{
  "num_key_value_heads": 5,
  "vocab_size": 8192,
  "norm_eps": 1e-05,
  "tie_word_embeddings": true,
  "learning_rate": 0.00611,
  "beta2": 0.95,
  "weight_decay": 0.11,
  "lr_head": 0.0107,
  "warmup_steps": 200,
  "schedule": "wsd",
  "doc_mask": false
}
Each number is 500 + 40 x the weight over its row's rms, rounded and kept within 0 to 999. Layers, rows and columns count from 0. Numbers have three digits each. The size before them is the row's rms in percent of the matrix's.

# layer 3 MLP down, 160x640, rms 0.172, rows 0-159, columns 192-223
097:494504502565595517508518553445510486517544400500552459498519496584553451433478574496469475614522
101:483514491500457554554477514476525454581544494570559520440518456456463477519523507480490459509540
105:515524528444439549500528411461441489489530507462457513472436474586513542490538422525553500566487
111:543515463469524485507500508525518564570385503544568529470607566489453477487543509455560449461465
108:489528519531503494525565487424514515486495480485486537513476454481500563492498391467484522527500
100:486520502500465508511452453394432435539548571496483552545588518448464468444488474496507497479503
099:562493517524557522546530563475471452517466482494440568497569473518538448532516475596467495529520
105:508457460504590457475546522495517529533492455512484531522478465488497477477531482433508541468538
105:489559505470490464517476521491523437478476502468569474510580466502506587518504572537458517401434
102:462496506499477446454456473481481558537553519494426518550552486584510573565555485547473525478483
098:479504554494465499495500484509493451508537517545496471551512421437507475480484497536487457401444
094:486518491524492516481526571493455456508551510417446466556508482434538498493491479520462566360462
099:500514512502585510483519507442511533468490456473454491498535501532511558511484581385491471542460
095:526511503463559451496481513482480509512516535467548474485548513532477507531480521560579512491428
100:461492477561467549546453572503495397468501475533500487513416557522552507513468467475504485475424
098:535471505478451522531512462617559464527529528536433522620509522571476539496574509481519457450513
097:493525527516477522490438554521506502478487508530502539499456529520539523460547519559543445491534
104:570399550474489521500479573533501479480487459484534508495580493466502571515487443492537482481492
101:522478521523505482492490481565501499540536536528442466537488441472415600464541495518506441501432
105:449496523499556496531567586521517537502473487547477510606544533539470556475495609539464501446518
095:461464566557528369536516476511517526516520549546506498464465457532503507532478535530514475447469
097:613450480523515507489447511534516468487505421494516578422570492490476563497525494383543480555517
089:462512484532455521565579553465470531488422435465491564526549480476534528587538548460539574522451
113:425542515470469492515457568534496558519450462482452472379508589454520559449516535474563473446429
101:593485486523479482517538505479478505445487510561522495599435574482572469523480466536524485532507
095:450526527499478522496618468540517514520575562453508542547560534536488502468476384470570527433470
098:485511542466439561447536542432504521463495561540499496534489505551552551486514420473442533508501
102:580513464491514509467528438491497483459572523515528528503505493591455502442455584522527528475438
097:497557552468519435508564528495406504576504495485504539493486496496438460526534472537468561447485
092:526498511437472548458527482491480512488450566405510438461471516539482558436482489505476530458508
097:447467479479508474508471448529468450490508498465451477441521482515536541448525508526529526448541
094:545481512571496542511492537531499536522451526464453544549454529465501531532546479539477500476507
105:487453515558492474540427465411478489548515465417480557417449504448451493471496545494469526516536
093:461504519516370539530554538472492525485476537470536472481523458442485475419497487466506512481521
102:431468473475452510474583462441483572498550546500485469573547494501434455455515506515474477478480
088:521499516465539501475452460385538458498519506446496549522579507500470520565514520414464530501558
105:455476499489491456508480584542542495500505536587494501526504511447488526511530449505482505463500
101:483507554545559517503514510527468510502488417575464480460529478438497531560661519412418531493498
103:513538450533449542556458502528536420506506505475470547469508503478502449494557465503508569488547
099:449464451512519461507513554522485528501509514534464547529458545603525573542501495502500503489422
100:520517464476430564573470452480468492494520448556468478516508494589503461607570572515439476472490
092:475474484519411462568520439543526548506542541591519553479565463482527446482532464518457494470500
094:436525470482496590482499431465582470497538560454491451473435534536486493412537555502480518474472
091:510452466437431423496493475535495503480554489546509516508508486536446535481559512496567464474487
098:559483422507526520509503512508521428477525429488489555475408526548527530488460527440542467502571
104:566459513452592518482482535600486504509490500532492484517423486526547551491499473548468516410516
092:500468491525521544494481492512555453522458523464436460484490539418560505509488457579425527462521
099:511496453510526560525475513470531474518477553476544534500474456541492411505476520502565476564578
100:526453505492464538491518534592529479520545456480566520531616472543497470538557471544417440457541
102:569480539477450510483432502623468395545534527496487560449556468514395505540431432478434547466556
102:491508503521529485522487529485405491495488487555469453488448469529549552487496414534443498499532
102:506547525529483517474457508610518370475532474435454490544510503527473498509485479473522457517556
101:515536451508528447514481473589509488524505506471611514460544507476439540404494499539494476462536
098:511515436523531512555490549458560497538508530407516490468595444425522432572459527567549547469466
106:544514494501481491502458416409475492502495475493507490471541573521557536464553517465484542491551
097:453496505531546475432535541589587515527491504438466564476487476578527596485512491543470472509450
098:510483524495493544471557420581518465469448501501474436512515498559555486502485502559490466491553
099:455469495544459535496459543548483472560518517504530522519482477523415471483569583474495495510505
095:567466493526478506528534531519504526446515543491478495511452521494531467401456488469495490537474
092:462459427453433451497490556498577511516525483568500510555472489496510514558449556517477509464483
097:510450454471467513536443475539494495508486487432506570548484481582464532504473500524482473486556
095:490482484533418558502559466510473456551523468495459481489546431550518545511555466421556497500513
093:470485473471463544542467508465492500542538498490493449381513515523454484398494473461440487509461
097:462490515523487511529545473576508479537492525491438506490525551472515543538514403519559527545491
099:496497510517509500564482515552541506474514511485506496566561504545501527549452514468472500510459
101:477497513460507466526435484433491593543501543477457498477490506551500500512519425508503529503509
105:470439467455522515484521493456541463493517523534547512449454484467605490523497407464471503453414
093:477485459490430575497554505447532507480479431491505494420429434476522520544461484489611481508499
099:467470535506549494495490487528497539587482578529467570476451505473527550493467520602519485522433
098:508469540517558535538435524541497515557492421569461526554421442537487550551442524496488461552493
104:455515516503506529547513518522531467537466512493472541519440510529470555561523558555451480440445
091:507475486501483472463522495426437514505510455523522535530519522446528540574505560549440567521537
098:507535429528486536519490413556513487509550539530476527548509505512506478452518506548499482525469
095:491490499535527437480555489552517547559494452566488454508539421526463518544481558530560464524460
105:482445488525513543523509465415511468479513534480500479536546526496517510486434475472426471497462
097:492514534503492599469524479542439530554564462535508490546495513506488526557422579503495498486495
111:543511517416437468515509458592512492490484495463594513531493517596413455512513474479523506456495
108:423473545506477504471423515435489484462485508535473503607446506499493473487391504475508556455462
100:415442505539571501450608549490472508462559480482478476529489472527515538406522520521471498510426
099:482533489488563386505552448460488467452511473447476425455512491555495423522491518501514586486528
105:482468513497473466521451522529549460514521529425495571516437474460500472477548474574447586529529
101:461449540511510548492388592510569580534512482531488499463576470537462587540497489525432483471484
101:400467539505581502508487479582498477484513501523480526475449508553553523518460531464575467436499
106:505525486514531512438449496529489519529549507597499459529540471585472504499499505526461434480475
094:532475555454461489462484497558474423503498475495493535616461554540438468476491435560492518460522
109:479458497476498478509425454479528544512586512505465432573551527448502566514510533497490518542515
098:533444475482479564445478505515520551537526507509394489520541534436507497451568526540432507472513
100:510390434474500562522523553451513554503468424484573508511508508441484443499527545508474503595499
098:497552507549425559462529403473497575552552442488540468475554476595573465448479524417495544515471
098:488501480552517541476462533507500452472538473539527499525467480498532588538501535565511495562467
098:525489501471438522507544496488503493482477555456489481481502509504538430544486477520472452462518
104:551499569481539528503533581574549576484491497460510595549514489457533560432505449482453503525552
095:511522499548464513493502472542494431458510541454507511549477523449537565554508541499496468497494
092:512520529456455498554443517503483496508564463451512524517487532478484503497505517511483475496467
099:452487457483486532494553515475531501492492532518521534493554500491529518456563452501486515478494
096:454538493536483494520520532525542518506447530481475518521568485462545463463513487521434527535568
095:418536493542574498576464503509482441492557514445447495491541530453494514439443479475472518499478
093:518532515495484494496498495544498515550534523571485454574485445542460537619482529509603516547469
095:492539550493573457462427532446561517479498525555497495502476503610487433471516493520459482497525
108:499490547492480500489361424454497541511471476537520587516514502483500587456505455459519482478562
105:538481508527438498505493450538454533499466477414579546425545511459523500486543493534523470519519
100:539516437523426531509436542503490514476514469522496537460550498529563504467520430453410480492506
105:530542524445564494506485440468426398531491473481465479528471478551505478478508486387546464517500
113:471481498476534477516476460462504480544510457547535478485559520485515572460473429503485463447597
103:553485425518435496507480543506492498455493512591508498523519508528484528458520361521534552500495
092:502524449475541520524392484405506513476469460567500461491503499576483572536498459532465434503545
113:542582462543507511477483482596556411527508514517445522497512472579527497513527435532562470509464
098:521517515525513500513537533539513546526496521445446469456485437554476489448541575444517451505546
104:517476418542424526469514492548540519496545542523524517558424508522540478543497586481513472540513
098:527547479444513542542520452499517513510496561502514530530426517496547456474506520433462436429445
107:496473531509544438510492453541517486540500484455477449452498477506541516486378451489518494479544
114:458443483548504526525531505536526457526516547558457513518477492532497507462536431455482508464506
102:505506473481458538514443496474474476526498470533600506472505489342406461460560598529467459504529
107:508460458541495492524487473480571483490490468514555563462528577490502524525471511485540513414495
103:517549512463504474548435480553471455523488570537535509537488481558525474462439445498577514475483
104:552507481534486527476506555484476377508517507538488490420567491567494505462454503545594528439487
096:443485425409482463462482472492439507460524506569515522523407488447573480474509454464478504504487
104:492497539540515540467428484582495544527522538454470559498503483449520470504537432496483521527594
096:476520480458491504518508487513399527475523511472432554562570531522485572493465530494486514509378
102:603519476472469508506514472285526526499489475516479448463441434510523467566510563535539483510498
094:477579552466468532458458410539511493550493447495503486479448543480478549466494604548447541553488
094:435536463468474525404444443318536491457470577455524563586495426540554503517323547475541468564468
100:504428415485528539483529495536505510534494477473499479542550523531571540538449551515452457426554
104:484463449433456544442439524484478500428501494477465490547551516520492449506512446476422477477543
098:549534425556556531556482532586481532456431482487504457463599511407510508589560488527483485465424
093:502521460428505535541451471475490485517470455495519489556501489485449469515510474482455449472479
094:441494462551517560492569485552498521447565517521485511506493440544596482526519478472522501488531
107:482500505516552547499442531380501519438531438516485468496433476520511465486500476477463513521525
096:560457472424542450518488479515538561535473510460526514449515487506499519501464541484433480447605
102:483540498563565510478580422536508483541464444537506458615460499549499467488491504593479509466517
098:443478487466491532505545479550509509480508511503428443525401455422525530459478559453455518415434
100:434515486528507491485553497475550446443486473472511482510499517492530534501492536538416546520548
097:470473483493543507544441517406466480506491555451486526514429507466463452464490542488511505545445
107:465520496453525464452506455467504460481465450463526482449514506498453485549571481521481492603536
100:452474451440515496545508503497516538471526474489504506515501516494512548528518483513533534513502
089:518499556511539429537515489501496471508496493468529481450506525495474470506522512473480504507480
100:496540563478450505524498489551508485513429521533527444498430496481477499588494598439553499479510
089:580465451465479444521512454419484467443477532482548530445427482439524487497473483467530511492530
114:510527524417472556492365530508483498501504512491497464505565492496513548472496484452499512453431
102:458522529518504468482444575379406553511494483590465530526417504563537517528533417487508533500507
104:491459506433528546479425531468470526529528470457506503538606495454427529451501514504467492578480
100:595496530534510490513465545573515480482478479494463508508482498440522487561545428483507485509502
102:492461537574467502433421468587530437520559550548466538510487491493457537579500452500531514504505
100:505477533497449486484474382528518490534517552471483569520417511510471508425557484563574495578469
099:522428505499531476510468507536490445527482540461539489580470521559524504477467456458458484494514
089:456520530446509474479462523473532414468485429515528542452459536485461519483481557520502509440516
120:474545470544496528503523497551501476504501477601424500434492571459480490475513481476510509482456
110:500493515499508537493523492504441445538540567488524434530479486591547520428493535494501488476445
093:494501543438458531465536470476553505569570448516488534525499522561543569586462525540536487483505
097:427454506447498485540545405499469526501515487493475499504485630468447434505448528513543460490471
103:496510546571455466538400552441510560489514538455522471433566504499471522451464431481482502478477
094:543477463536496475505539512570540517435499474435506480495513502498572522524440485591474539547511
103:572513448567470493551487511520472584442575466491538446548589445515530543435474493492483486483509
108:521545495561534569468490463448494536467499508440508499536537499460520560547486540548458458538524
100:490517501486508516562540466465474548488509506577455544583439525451448496505451594424502476483423
098:501515525513493519506532504516482461468510461464443502527473429504538533510451449518349426529546
096:501540505535494531472476522499554497480510449521499541566487546530537504479515587516576488556533
103:518547495470459499506441488420474634508469513494455489441573530471493477506462556528476487428485
097:484481492512498527533464530498510488455491503434470492449483499575478438559489520564558448469475
094:481508477452507515500529448437521606464461495595450483557501505493524511517507517513494502541571